Weights of a small transformer language model.
Size: 22 layers, width 128, 2 heads of 64, MLP 512 GELU, vocabulary 2048, 4.72M parameters.
Training: a variant of SOAP for these matrices, 143M tokens.
Each number is 500 + 50 x the weight over its row's rms, rounded and kept within 0 to 999. Layers, rows and columns count from 0. Numbers have three digits each. The size before them is the row's rms in percent of the matrix's.

# down: layer 8 MLP down (transposed), 512x128, rms 0.322, rows 262-361, columns 64-127
# up: layer 8 MLP up, 512x128, rms 0.366, rows 263-362, columns 64-127
down262 090:508562430543478507508471498508490492500501520571497424562469532525532494458512611535479467455459431508511454552537491462431546515474589475430470498463503531542451497583428581531608423516554532
up263 108:422493477507473431479472577517487476473487452540588414534474492461537632528518515478434461532524560520494510537535572457526526516424540438434505406595535511524533406555447595615467534570408488
down263 108:523547540428534374452492531497502549580604466534530556524546436443544487549468452447452519524480538512558527537534485487528527573567469517511540524547525479443433582478535536441444480604539524
up264 112:539475481472512417574569387602563513523578495510517515538609483407492520416578506508482417542516461432534533468442569495462567564446516519527498527537422497553564501498534513549499459471604504
down264 111:562417486518432534449523527595586458418488598426492508512584526489464538556517454572540526511416526543455427441542440595423449500502533441574580476431513475491546496513478542542470557510497446
up265 089:470514459405496585539512509566460546543491493485606425444480552586506491489451493544527505444470501487498420405471536527442553414559415500547519484500621528439420454560459450548431527459479505
down265 094:424449577521432386496455524492429564533516507579489518502508456420433491513564555562524483540492428474479529493441359545495525504546482531505546536459527484473460476500422537471596513483527430
up266 105:517559534462506467543475424445466598490561479606476505470552563473577485459562453488466462552568519567480573531495610517486509370435531493558431444510461535456558470551453546438512461551551528
down266 112:498547500481473459510486558497531463476562484476503505516531527445449528429528437469416569500413457581537482477531419553537489565575429420430478495494485506451491537413449535549492596507479446
up267 087:520532473532472416490467478554431439429442557540516495493472383519526571418458599542597524547485530541535556566438530451584419539468447513545449538485487473532494511537535455482546505500541566
down267 094:478517553500533514541556527458486484489528416485499493417534554574492504570553488498499491488548514540486433622548501497422541441530464538479522529489546473498573463489541381394526579470504573
up268 102:502569555523521507512511465507572476513478523596545524495548457408497427529514399446558552504467458639415389471489535468422491507508469492425456634547511546438507506608493407437499501537483510
down268 100:601514490593510574539451560480543503564514545446458480536438515442453566444446483519534498483428469539504539517487429553456408516490496527512392600427471601421504472459492482524458452421428506
up269 064:587482386548606450451539433477489496492519494503514535525528473551552466413401548501410558493577472558491517455488540510495517532434468520507488541500574562452524580547426480462601453443509648
down269 069:500630490524457503526481454545511480518480442558566480505548532506491570507503522478534517538422496566510573465452473505559567548464477530541472405479487446556566428550561449516416458567506591
up270 102:488503483393398399489557546498395433535584492457562490466481464447478462516489487452533495550448445489506521479494482410472490532577513419489477492544561475498511446559550459568489506590460544
down270 108:502370523563458568497469570472475443504442460509434525490482419499508464514571499480394375522487547427536593534545554529561523461547551437629509515499510509523506516604491433481507520521502526
up271 113:437454441543447461404432459470481480492499527458540550509475391394505498534466524492544483535437537510542517493545452537540504471519467451524434493454375431582476559524596428439499439495465561
down271 113:518487497429453530486484424435431413475542502425457543538516527521459504529429405410482564525462513380465465495443427456566454505545492580478508415509538464463508577530504552477435475531494560
up272 108:464510547498461425499493568477491474518503519493534445564456548485458503452514574469436460538563533464456542545429482457374502504473459524447521449479584437474598510488481462445444464509491445
down272 121:508599464491439469464523508594533519438429442507428494492416588503488502565524547472591444567473521387458506426588538403507503486444477509481634439490469526381485483583500541454494496530486504
up273 105:553462480512467587501486477635449423521594545560542496507461526510418444538473498509474408535417454541528504421533540392477483580485479569488540460527468452510449543481450558460541526449592591
down273 107:469537559521379479512508411531439532528516492502540484516533515548503442505515495487446598378511419558551643575548521462482535550515482486477421515492503499596495534482604515510568455534574505
up274 119:598591454515507459525656551525549445439515412514562494542450484540481521473448510451494434539462586439467482543518550468435451429471461434554487459432463502556476485492534515577521440468512502
down274 115:464524444586513551460459569550531519502421567445513468557578491522453408490469501545415541482444668530521494532555483495499466581533555484564545469533534542442500539413543492477459569513549472
up275 111:476479463438467395444439503591544505464504357579467497513456513525541542558519495491507588512519522480429460559458535477498473542463526512506552484421525538485418459485461537475461429510556492
down275 103:515487538403409503475482488433487476467508549462558417543560536465408502507529473509344500500532496441567540526462521576484457558528450530424511467490532438458556498431521547392484486524533562
up276 080:542522514542436444541419501486436591483475408527609400491515535468527501569585501504481599593437545530476576531537531536452476481497549462564413456518582411536528409535466529576533489476505466
down276 089:637453599573430620450542489557585584536545427465497568464494517490529526579541532459569525508516409474507514506486416463500549471476511529484467541509533503468585531422520550593527504507525508
up277 091:551491395411522492390498526549467451418584508463447356486445522560525476569508467446476512511452433499515507543520518493521523493445522468472531480523503443465493566444553503565479508424419436
down277 096:525468398500474518465469529562521598460538551377554533473493425499485460558517432520553505468422570525457577438528553460543431498558564499463409502530483495546443593473552549565483456533543464
up278 096:436417564546452507598525506511479529503508450518517501468443652454550488464498650535521509496538579443545558535527524539488488479506492485485482471499609466440507510418489400563457598558403468
down278 102:522393540436510492481510414405502541562408565550463404577467446469533504492473420521521482411584449496558550500493519551562524532514542480557547513479532428519470550542495497460451504376449543
up279 099:488516516435422509440496474452518512576526539468516581611615447422452600527486496481536440478566413551493476513463492537523502523506450470516563548497534590520561558562521449420412490487501494
down279 101:492515542599513546498508549471491472460525483384553478520535471536514456528435479543480544580515505460520525478515492471575530421521580489530595444495487545424464561568448508493495391452529545
up280 103:533517466520537538511513531509478539459507447480531358485471447516572466477509488438482519544529540479463504484593587586477457427534566493573474524522449560419493421503430460535468527531513472
down280 104:501501567367433527578493560474469500529491525502476491493522575475410511521448509507460377424543414502522475505521589510408531454429423532515407503484538486481503422566546502529499543393568551
up281 082:433515476506493560493538473511434463449496416491563527456486504460378476457538560470539601512428451547523525559471542584459495463542453482538468590456520569476549502477454573576522456574570478
down281 086:499496495465559506536399537524526519518514524551485441474466441576524434547512456522454605464569553548567424418489486506536473499465542440531512612471506577478530560423496443535408505514476617
up282 110:540520449407486643468538498473566500531596510476474447514524510468356469574463532541442535478507573508531453422504471460438562525478511487495375480552483524450504459422539456522547526467536565
down282 087:498489556484545387517528416525497492501515455519552501534513438505634509450479517422510486491497518485501576638485540561525433559500485558457483572553531478519499525524411480505561346486496534
up283 108:460573552426487484425477550536447478531566444552444543481539537459479553556466528469489487538473524541484432488547480522458465467489399549447514439581493618480446502447472476511490561544433439
down283 104:466475548587555545540456462522526518481424571448470554470508521510520471536534516519515454599483444454566667518473449456552432412373530475469495494547468496492435535500485546488483567503489449
up284 083:450466505388464546383563441472429485457474489360458563609520487553413368439527540513506526439494428517434421524527495467504507487491474550427555486455532565545593524550580519483476533519524497
down284 086:504510528445523521467536476483374513457486434407420492580436495470483520516567484457455550478573549555544424557554481491464510449564482511481512502518456572574480526546465424491479504508464495
up285 109:450503475415480452589475511480564530587515493487594489574503437574513465441507509439595533491539531493458486391550548556548479478497504574409565571464531405519564525543503458537450555511531455
down285 105:543627431466496515513453481413458472559542583449457556473488498454471455412485447452536490452463561553580510496467467462569399343546488497464508513460542488580468393516503587505489490536555505
up286 084:464546564539577503498532351518494553449496489516516564483449514464507544565508485544454580465511496448548486492465501526563554416477446599531535538564453508504507455483490411505387589535466397
down286 081:544551541434545526524461481532462569500553530478534506453463531587548501552507441543497553460518407549511544475522580598498486494492494535417352437485587594499546512510474327514446535487494516
up287 080:536443513508538478522459492485490483496566412569474435564512537544519444470568481418388593546483498534485594558517506570554446545490449471517494431654538501487449559471484524494582514451492538
down287 088:496518517496570560490504495558541507560585495487532490567377425446485524494499540448532545519573510502495438430520513488498386510489504531485463417488447536408460446512450470513433451459457602
up288 094:512443524502488545538476466443506456505466560483547435518463481546526492531479415473561487462511468535456509573475501400512500531485591499521483502452516532449425535453527461473477486528497567
down288 102:509498496443496544413520436497488536413545472437471445597519491588451535468429410572453483479480426522414554532559517488477579531430503486490493540497508547614526423509577465479458550562542510
up289 096:467466378517581564544474500421550477491468476520451477537495587568504522485520409495441533549481568482427417444494574459557425494448564515449489572514534531577496542516585454524518483452547465
down289 109:625529491532466457571507406481539586557559464527554512493486438464519507557427534533577512439476493499545625539524533453479580497534410530440484592481499466550451502536524468482472508517501545
up290 096:484436482620464461469511425593470493409571540477472460595497445550535521489509487542469421492425531456461465541511512554432423404491450437454512535476464581592556425503534551460610492484445473
down290 096:529487446575618489531480541509451485493474538533495523406480540495367511437543437458507492625587454515494474400478450500527472433518526514488460583552525475567455460481457513490512505517573497
up291 102:434566455449416457596552430527446556465589545528514556554418481558582600467492516495453440519488470560484657540568578537475539464466470622482516451511451433499542518446486562488563488472555498
down291 103:470487490457560546533534417495527527485571551516570528458507482627629559422509492475509442483531498585526499468479548587497516474448480566469535554515463538527480595612447510557554546535535498
up292 118:544516472458585427470442426435537532553541520467507488533547546483527527493538497489496576447568419560498466501522532488522550609590561458556540463495502382489562504425465558567467546536528497
down292 098:398468530566569580546552444556479528457424537475497434459545480490400440458616525465486485505471490426423533487409512454556516570459415485548512571581482560525539445547489535488624420523496518
up293 101:417474542502450415494534490524512453627581587531513500561527525482499523555482463561474536495439311595508491482409534453430503448601468505523505460424534514536459455451536533478493538434496605
down293 100:461507522483536485503519444526472494426556450450564507500598543466511515530509571510467357532636518510508466495553489492539480519469519512457480502520543518472552509466428528538529481372396499
up294 106:564482522457388485470461450432572470504530493502496588532464556544485546549476512512503498494524521452373438499484564503508563536519561422554535461465499480463372450571477518435503428540513449
down294 111:514522514460506511512536500406534471459524495483563654443486536538491491478469563621596472449471536534393444592510580549448469557545606454637511400522518518559493482530503421500456490524474487
up295 100:567533597525571471473497496488471538464529492589500488408456536506499514494573540546570459470520435610452458456554541502415529470552568421501501464506509525487546449473493427485607499570571524
down295 108:438551370495497433460424561504494481452492549471509360511500503402468521579461451529451562464438520490440474493551461475605514626494477468467485418544504512519497478544529508586388487440544483
up296 093:557378539462517489564466524448499515569440439583455430474425490528580479507512559453530517468484503474485549543582506438494495449487488565496459472493590548494487545584516439531457470478467524
down296 097:462435431571584511564481488460552529513455580446475494532541579435452468399538468514562519494528525488415527414459392545516458492475526494477498551617487525600502557500548472531483466465459395
up297 114:522544521506418441515520448460478480513554509498397423458538509529446439514569443525444465559522446540477481525494576457507466481496539510509545541518492616558480425436531578570550484504430496
down297 104:427523407521490530576546440470491475405567465540485552523469500509564500483520535415569552465535526545492489487526497414495510510549494513646583458555370496456540523525433622537487501588502543
up298 096:509426501504519541502467463472528407532513589424410476485539478563443578446505465531441563336460565541441503493470562477508465500577537466444518603493460482540475461467541415567488456496484492
down298 111:425547521516445502609481505451498391495471565582442563495479455579574426505466531509461463480494471412492546486533427425478592518398525413459500457468568493547541516520536592448519501593429482
up299 085:552500526532513538489572509542400462521437515435501516524448565525553481529482540595531478532515469552512499460470461483500491547511464447568467449389480494446465503549601478534497563511498600
down299 090:554487422512521504475446510465486468464370439506527519629438495501530651487516519508525541533504527488535513437554472484568500408555517474484450436558488593511527464533597579507474499466502481
up300 097:580509491484509523588563510471478489477464505392413567528588496595592466512489505569475538492502432526534458499594444528585544573461443528467561508448492546464402476486476457626468492480421462
down300 088:486392483466493500451459506441559491484501514530451478558510453529500507467485481510513583559464571464464440492486473444487534544468507517594472612467414559450572505454500550465480482549436442
up301 091:538470527402376520514537454493552415484562479516511475530503469523525523491493451511465489519542503448508497465504546480429539457471509550454515493510450674522587435467600518443490479597444465
down301 111:476533465458573471449417454533478503561562490496481429474505547484499472609546490458493547401553485556533495413486603439512509514573495546452601474498546479450481535408549445512513470486554588
up302 100:549423467426503408444564518504530537504526412506522541464594522559489557502461412555528476504602482528492476583496499552538369436510508566465460538504538566457411476476594582453419462589505518
down302 101:487490462461501564538492500562521456481527402517447498457478546512518467464557539524412607576492449433454514464483388454431492499481445528526455379434476499554472488506545591503467560514477492
up303 100:428457465514496499445528441474501480496510510524478570623430504466459408401445562486497502408538446433455552473523451476493505571542440483508502468428497574543540518397489545443535465468532498
down303 103:535644560517462523536505520469370625469423536484524468544477452509415539594489366447459479575539538616517489533507513490423560498555556461509460495522512529542499469491484494477455526420455487
up304 097:548597559476482443511516493602489449396529505471499461574418513597532433456497537524612482582497489431553539511406473473526505448502463514461551544490586466428456427544524528536470526541548493
down304 098:469483471568525462471423624497467557442442523449486535513431522389551533612486398500493465531397506515554464464532590496589363534469513527566554463458470531459496481520555489464523523507500603
up305 108:534568483495491585473400512506592520471481458463519519515477521529529536588442611507539526461530557474437477465595630597509501619426545486546551431443518427555434518529504382530431618502506507
down305 102:469497475468452511484505518522380507501418475417540418566506518486466537451402507483703545501494573535512492488436495453475524412468516439514518584457503395517590551613488544558460569460541414
up306 101:484520482485409441530620535539555562432530522602537467545578531552422416431488515644517423560499545418542492515588433471552488493453575517426506551469518466554416494522514576458414472494503518
down306 110:528439373612479456522508500531471508526466421502498604546426596480465441516478486449496447453498512449432500431509502502519529454533446499567529575529580479486543517562511445508523443469457532
up307 088:488428544492573457516447527448490550419494472489518548486466547562544455559531519566573471533610506553454535579507422527421424500526655521437500441557490502495453463470552506393511443453515415
down307 088:490573454473528387486384443601546514491524570442521533495473492470525480558501442543501561551467510425449483482500468523584553540422432558429455391544471532473534487490375494539484565496422452
up308 114:520495398523423537518421455570532480468492501570463495526401515490501503525551443433433606489549548534493552461550447496383476396581493542545468503474516462555514510546505416500525503566530528
down308 102:580576543419518508513390460508410563398489452456453531570500520540480482529516507519408539498436535445468499505538542527565547543386481516552573427472511418475562535489543483415529478559503539
up309 108:523475402581490458592496550415456508409388458547455526529402507523492522508559509536526505499532531498488497498526452467480467442569454507507490542478463418613431469480560520437499517439539467
down309 086:573623573455538530491527460530530436508478525586425517448564477583354523421499515520420530474540438508441487547472507520519555679496555436500497459454446513504519505484486456536506552506460596
up310 097:512537480431542427434410551505468501527577541568574499420490602476561488470474417496515469402525467513543512529465625463487486487555422413458526437529545516458467504427551629546509482581548588
down310 115:487508431459459522402495483489474503498546534469448416500554505536504389491542521542442515560525414488491484475482568467503452473451472488412524360525520447551491514437524587436468496586574504
up311 093:533419491608536438553414455536491474531502554379547532484509425500506477571445501517477472513472537486567545568501470485530547522486515567505463514479484511503516499546498355447575500511448443
down311 110:545462434458546523472530603575506515529533562501434432464385467521520495430456523489543430380518513391499438482557558481485501454608507597425459492552488511448508479582523477518529454500536508
up312 124:596476436534487403527510637534507469533487437517426456420508483478493447456540498406551523530483580548495498464481574421566450487432552516506511506535508533510556451473589579464540460515569481
down312 123:507420526487463516498467451531598487505424529610524474625475525497539462528376438540468460433556553478452404461511500470468574546487429384551404541446450580414500504593491434532464455476480572
up313 090:492512433594455542398478449511507519553564539526530514543516515446508479578530381482525543562477510493510507491468481438499550493493502411580536479488392531506495489547488586517509561527436528
down313 080:502479529465514492608518537479579504551550527464447506444517504552480444458523461491496501498487580444542604543517491560449472539479378471515459601477505475506488486478568411397425439575589509
up314 068:427515449478491502531505563489469497488528504457555510467512446408568570512525423510541498497493532509519556567582566532514572419520433499390526581578519498493527422527460546543392418422541453
down314 070:502495520496515464529533574473522508552555447449541498516615513431453454489473511502462466529531416584530480540476516459545452435454545509570540442438506609517502436497494630430511448477493482
up315 105:564448507420502497479532562519507502468514484507530518562368519617479509487391577473567591638520573439532451568549474495517426505497495506469493527492476489549538557459468613479477528507526403
down315 099:556557515490411470481518508486461467561504429533530474510499494525489509440465474486521418478467460473517497495534506529543461464494456555546494451482612576466408446455575441530439484410508472
up316 096:517444521492579450562521561503483462461444519549500518442580584421514507516559418492507549568490495484434430429512617435596568519484497557358567463591541432532542590484451473558470458520521544
down316 098:448460484401543507530566535587488420382414509545527570495548516573504524473530394515466546505445505620499491407514452478557554462518599476464453489504498456456590504426446492543424479436534489
up317 103:445502558527514518515477394525543523468480592512561563476489557525432543583551530448517468527474570549485441464493465471558615546478366437532479497561462538536465558435492512399477591513484481
down317 102:442497502495452441616557555493557510517504514407496525500502448528474466489543560483565493419448487538470462543498426466635477501405519501559482488499464518518547475487547437473509406447512486
up318 091:386461541478528467527508521504574606493504524485458461502507505501556632479404510456494510509496476549534470540492538534496474487557475525536494474431512500582521508578544484484483522512520520
down318 097:472479500502417511437370498551455621514427563468536369503522503483494519477499554517427558503444529436573481575461572468478569538537532485505545482459484537465534531572473419358381513475506506
up319 093:451471533402418501423390494540448516583522451589526526519500515533515454454504604619463519544509427378560618486533488488521399584518524449440512493461542493490430599488591418525442450484379509
down319 101:595486514584570445503479627572415478537487510483541567570587490451464430542503428527534475508453533509567490586543455531477475532389485431534471587524455548516453555512589440512507537552500595
up320 117:524480515468537608491549511505441514627544571512600553455553512509632482550486541549539518529464458554519494469438486519413534519498509546507498480403500476512489544519449558520448490473531557
down320 100:511426455489477472606465497451600487595507549580466503628511587525527449435471476443498502477522600529568460493495527455537488518574493411557420468537467587424465477441491473575491443581510566
up321 101:499457517493527475479514505589469402506492450565532552548515507426565402505404464539550476463460437566418556550454513446593398432567527453537513498589405501538504447574448464568467423558492536
down321 104:459472429503407588479598386539486461444472516583489453522553551454538490562462610518438515471484520499391552430465485425514510513540399485521498501511533459460499573500460532481568475466457477
up322 101:473469539527562496504510507605475513503564591496501461436534508413555469492542553511616474409460440502456456514589399439543538436560563438470492500413496552495478499506531541481567570416518476
down322 102:536471494505429464544504491551435409460491484479514516599471460553497506571400555518504609554453337493484443523537497506463528546459596423565425493390621539496491541556476570569468440424477479
up323 077:562523472407505527491387472487525525481411519417445525541418536527557518536423571590498550560444457484361460465534579599637583500486463525506423555493464551455496500518463496524424483529593498
down323 112:491521585435441539431599529481550493472552465471476566503551556405487598429468587507568423450540391494526490606482492456520508443484498496510525475458486498522514521525465500601544446484516461
up324 106:456530550533468479456426506457549417569447532475460482540418475429520589559488437492469450507473478574550528477504479557519590524508483547503626450458519513479489485523576545459513501561548540
down324 099:446426473482567506493499448452460502457517500630593505450422542535472486477500531509454550516565451534492490515621503535432496570470555486375473556483510442547602431446504472532548472501482490
up325 112:509523504524487436486509554574526512477514575552595556522492521477478465478570496537556476466540401556455634404491495551574498552424496453443575417493500494472599497537408456412549522539445535
down325 102:509485483451462512571494549542490558468433559510529546524557508510429491476431521494556412524577332490518578386498541521536449547416601525498470498487444512531490472536484547418590471514477437
up326 113:462536501438477499442526610497454488501538527576482552521534566463508442482417474543438530441502555408579555534535517517436543493420564497438569596467501569443534507459462548470454467453518484
down326 106:481464496559427438501514556442536393464375508480515532512504477524472518592562493432616465514500595516440449488525438499530388548517444473504504430517614504571444520402536481459455520516454583
up327 091:424466500500532527424493588437497458442577466564451523411480609461582481491523493548462527480458480518490482516496546379519555491489611522488548512512488447455466441524568495426465459598432490
down327 089:488484583503565494525531513490522448527523457530499468467443486403551537435516454538479512531539465534538473502449512418473504505498582458443473510511593494448523448492561467544564559506440535
up328 108:406520536510536476599465599485623544484521492450500563519534549447466447524412528495398494521544537512505506534530451334475413542563465541470456398547530535515522541473521510542462553455575488
down328 110:426396495469461583517503483503573406531505519500516474601489541420438458489542589578441482429449431483541481518486434498538560531556510445540449567480531442446501413518487501543525468547517470
up329 111:467465512487438461566483483573465516518485532579517478541546518505519456465454524537477541425433525500511503503433514430464640529527526588584488583449532476545494399488550490521507549439616471
down329 107:574565563481475426507577533509508480539477490492564479378507505592464510545503485492532526507450542563504449586509494524546523451556440428516477484491510676316501397497485532498479535564482493
up330 111:487429464476397433514557530518608517536510579599564411525510502424531488466502544495505545494454596562547612578447465533498512483549446428480509453550529539441584453459472522452494469489493491
down330 123:489431476454535496537428453469505463608428512557445408463415568494550484431408464566523484542507520457541542554467585445453536456483489465506511519538517527502500549541472471566498466487539571
up331 121:535425493457447508459441483573544573480512492433569491481467451439549566505477528484518516502452429523549582582482459509544426553513489557496587438510523374492591451499406496536555493474455552
down331 099:452549569594395501556553579472379417410517538501522524462493501533494493584506532504407556564377481531479477481592578545493490516387453514575537503453452529474534481448483464511501514545490500
up332 116:603496542453426474446488528488589463592481451543552434538519511542401484476472518455507537498528600397518467476479439494400521540478492492526554475460460527508547462486466526436451548457526468
down332 109:511526473544464427421467502488455574540430503504591473457544578352480451550456459534409538551516413527588460453519515411399464509470531548453588471494409509500471529487457458539514492434407573
up333 101:413561514495569470528434528493526499568542457541461461478517496449459513564608529467521489508557568545521516519451512475559523444434402556413452472400585539414482423548532455410494554499521509
down333 096:512463453560515499440421526449468469510429627509455437551537512582477492404370473481532526490468489527452567528526481474519551506447538480567550464404521558490502536465571474476548509459492461
up334 090:520478487468519454491580490463546443530455478475532554529447466535408531460443549436488597517433514491376519570539617509489496561566465533497483497510439513539444494425438605525491512493550459
down334 096:511437477492478519454476448479568589591416503522558463534479498541511549486503499504519567580537462466580581511498487519427423527503448565535520537479530542475465581504455523595476521449455501
up335 119:467462491528479492555517597494486551579544476562519565469494507444544410426608531431506469601468532477544406436551524483515479533482420530494501441431570646447451552508490508534437570548524488
down335 118:400538540577498528464542462484488457498563577443403459544525487431348474466557553429493444448519453464541558557445467524507460432513449528528481500497486481507524471472444417522532452390475475
up336 102:443583459465416533435478489509473465450472465443531525494551474456538471591491562488478544463505525421416593487585508544458449582428497629488521460454527555507380469530557522537462409499553508
down336 098:539402449474497491448538520558598522475448534512457524427520427523572554527496431470486532565529441535454470414558409470519514545566603442453473534468564524526551489532364481437475525374497546
up337 121:563525507465463396563392510507621447454631461554434469477508490501478439380534485478510560521573486526505440444514542512477449463515534530528468515450434661525609517524602481440505460470518505
down337 101:585536558580474585427459537539455524491513459407518484496555422499387447520540380515402515509440492516508502444407459537450472537456558557443517488466480503547472456496474461451529503467447513
up338 095:502540505465476456570548488520528514533432432408550481542566473521422557523566567474571422517423501562534492471537503476517481495598524453446459454526537490485558501560557314511516488539496444
down338 094:497521522511512617508461587536477500542419479603419476520548482484550425479569463550507518459573402447544391526455481506570554547495527458532444556562517483491513457455394513471474511462540552
up339 119:377556528468503501562483505484457483483438498542502462444567532491516526524511544571506495488600517492477526463468478367402436527454495442513486524447507501506521551528568376507507398479486459
down339 107:445592398487477521481559420486563490436610478472516439501504511552513467446437495525449520496426517408487603436473529528480459533530529523562514497517462443507466562484497512580432614422546448
up340 100:612499422475504424510374518558436510387507487509480413550424501466501466418442490467500543535439507525580418493466539527462475538546460467515540486444472520530581539599570522491533455461472589
down340 101:549559451397526558490473429510499472539557532555535499512509402495427508545504556542578531497546428580446576475566541574459510563458504538477623450423468517487465533467538443470560555578502465
up341 106:467499519519454522571574550493574472487485576460461373495500555559478515524412516471524544513523474515463574555544596451534543494479516506374480474533483607491573518505530531536578539511547551
down341 119:524563427472481490477480582499466518505390466425549495398513526545543503507571495484523547538393455572603508502507517487556495479549502576484455486454487566571468564575502588524549496517516452
up342 100:481558443497523499483583460467476506499558445514500575368616566490443523464599461485587516535541469517522443516588517507560379513430599401424541484558494547514460497514481514516432428517512556
down342 099:492474395507490490438517471515575439431534523484477470508594513481506521504448522346471599436464501445385538555521499441521441363430456563521475516444456485515527490398435462562507490573434521
up343 084:509556493518515521414554552423500530576513474468449469425495448550534515509496456494576540445484518485428542446479544532479529417540529517533506514506489513500473462465561543458441562405563443
down343 092:476468607442499496466518501437560431473491494551490565502582516477459542474529448520515486478495466471451414464539453543502620536519518507526433597565521561422531453428463516474567484589519510
up344 114:559494508546486532447492494538588431446438461480521582566510515574567489557488446526539477420482516489506551534528425598483503497450429430431546526523464496554553389526636538471425493490370514
down344 101:503520524515511469505530516537502565500427516430594487478458468492512553471501461453534514484536475571445489493472450536493493465483481435473469557426539486503530473514469392519571396472589488
up345 105:578533578428491456479471544508518535503453499531494514435476499533517516533466471476547521542498428529439490519523536561465443509515474500508513479465538521490461502362503482418480455517523624
down345 096:537485554523470460425559472553510482544505539546449386524469472486487519556499491501468511457540523527455471503623439479499533567475539428540466387536424529403539438480457483551417620456541404
up346 089:529477459497433522525525485486481550477496502521475452517583592554449382444545423490453532535513482449495561513532498395448496467496474428552547528525552486600437541447514594573538483434530493
down346 097:523461479482542491503479476428499466437551475535541637531501539506510487531531470538447582477457571506540608546489570487548571438468545429530381516514525451578480475506494536478467446507483540
up347 082:422476395478404464503543516523476460521520529521531471559487514595496467426502610487396514592479451493544416510491487509491532367476590535511461431441502479555468540446515570458470437534485540
down347 100:471565643504508521503457442514558515500429543457481423548447497538478447567484535489490496557514450555459511552557512531454577493490469551560504412453457516486497419460537558487469565567529479
up348 122:517499528533540536531530461440552591532553578541559619584586511483409566488493548458479509452511557485484516513451398396454473455512461547551557528517479492382469544446506566441436550472539440
down348 123:546480487631548530447582458537584550520435634507575596559448448497483611497387496432558460490550491523503616509524411415474509555508527520492445542613531536395506493548500466527536438566534507
up349 103:449557488498505526565567490413498604510499517496581546484534448515498462415563537546539499567557549459541524555547466514516481506532412429429475503528482602458407494468438483450417498578427459
down349 087:478460490546517541547426528542565427524481512505470543603446559560580496599459534525574462554408572465489571443478552464469501480505474501504532504459508406517478521476485526478534444508501510
up350 096:544479503361550450486436581539376462407476431536483457493572522511492414463534581465566516442549506475465434472509472438464488500540482513526558468565525534507506439591471422513533475487440448
down350 094:597458397398440530529545535434525585483534527561506479636443400506484527478495471461499514509432505497545543441515567524593454462517459524465524479499543530500556522504535593478552501471473540
up351 092:591501499462579433579476520512500501520416508446560526448548471509606508469457502561559472453450407592467449460506528464469566569532532504454561505454597497474463508515496534592540493531523454
down351 089:475528464474400528548533440480519603433547412487535500493541572545470453479560475519580433421538500374464536450532531470522503511570474579418542484483516515472520460547566452471422551462439529
up352 100:506456472552426552562492430477503501554478365496509532424530478438633574430612463508526501587444475515508506548489570472528535513486460456438543504436438487458505532492482476440569510457498526
down352 104:583531441382551535499444493499500514513455532540558578428466526473565476544502479585453495518537456389489480465558372538573481452540516566511500606567497489486490444536496485493474516477550532
up353 103:549528483548409417541497506487562506513577495485456488466476538512531491495472522480524529505371516460509536460416554515479609493453477458619552593456489521444506526548460496470450499482380582
down353 084:439586544475464495632400451486462551459547484454588514433537428493488512542559543520401489523460512522429441513598475528427524541490476504524410436440440474478540508526426540566475509533579488
up354 097:509526522527478495470442428434483488492460469478524472491488391478449470427535541571493486456428575425586540507639601509471538380500566485491433510497586499590529544490477453517490519544473474
down354 103:521551508508492474432470471578501468450434475499497535467445592529548525511480545532479532517483550468476484593467485568500538501581558486576522512563386583492487424422548489475436403440565475
up355 102:511525439566528472411463520524414482444497479513566448418461463487527531575551435600531459466518478444495485492496473464499479458436506466593512550553556589476468441549474509487489495542446489
down355 099:517450455573496538565597433455626484450503446438535569465542451552549403428494500503518496509522533538428559468445495475510479504529552449525432476501488414556490497541421495521559467543519593
up356 097:581397520482391481624519501484480351554450481555438480568471425537516498470478585514521463545500437456464459504501410531571546608437535521586480464516564467509496524411498452482543527522557546
down356 102:587453485489583439534401476493498546496458484433586492454505539564530565507628482512486504529519584539464459525411461437589399464429548539466498484453586485531578416469571498499547531471477548
up357 087:475492536578500532569514490516483533429453535514493543538601382493504444533478486485492497513483432527484541567481522439385540468540528518538567587501491526439504479532616476482506471508513536
down357 095:455576499394522454453542530430445434498603500506466440495515463576477522475514520511474475490487493577464580438556501443539458448456551493486453598455519431492451574479469489499500472358541565
up358 108:562499505493472518487515460501457440568611555476540561473613487483444484489510483506400543379592442594559466379542499568523490504540447413430537462469482468509505513558484470450483502480550524
down358 105:474405438443615550525577453500473540456499449470516427469429403488441468410580520458590390514554507515491543459440496492430434493511493559471487598535507454499461519521501505531562467551515468
up359 111:475503377516520405504496547504475479533490479606527454402482509445493467502491518452560491437637527502562483363526500434533493483417409500536525433441481498543532471517573532505560497531552618
down359 098:608549600548497515526513483481509506516528494580524436509551529538419491462464488513509486444565498550497437550453566473496527536384454531602409429564473502464575485550510500587463488426469464
up360 084:579486524424381526533518478490524410584489519577493528498537471430502497449549474550423557496506484441505493544489427616540475452517597473461501603503457544625507554524490534466446457555478506
down360 089:472536497512544494472438483522550534549605517485631456465564523421408438577492413484467458610437524464441521606575512558402490505511550565547418492624425491504496503415501540592566548437511479
up361 118:539459506538369508498433477459492463489419449572543473467505556465501539472432566544494484533395553485480537457393459452438531488538481477472551504461514434496467531496502486572535430448496557
down361 118:542513541436562467563450539500474467602544391495515540497496511481488499481465514591521594541511408494513479478517414541489460443500593463512449593576590455519418513460456596477451456442518516
up362 123:463552377567463467508499596465500437519425455483422531561502559557483454487459485437535467473594594482465447518480527522529484425620435547523416556427510521437484550585485503405431443491487480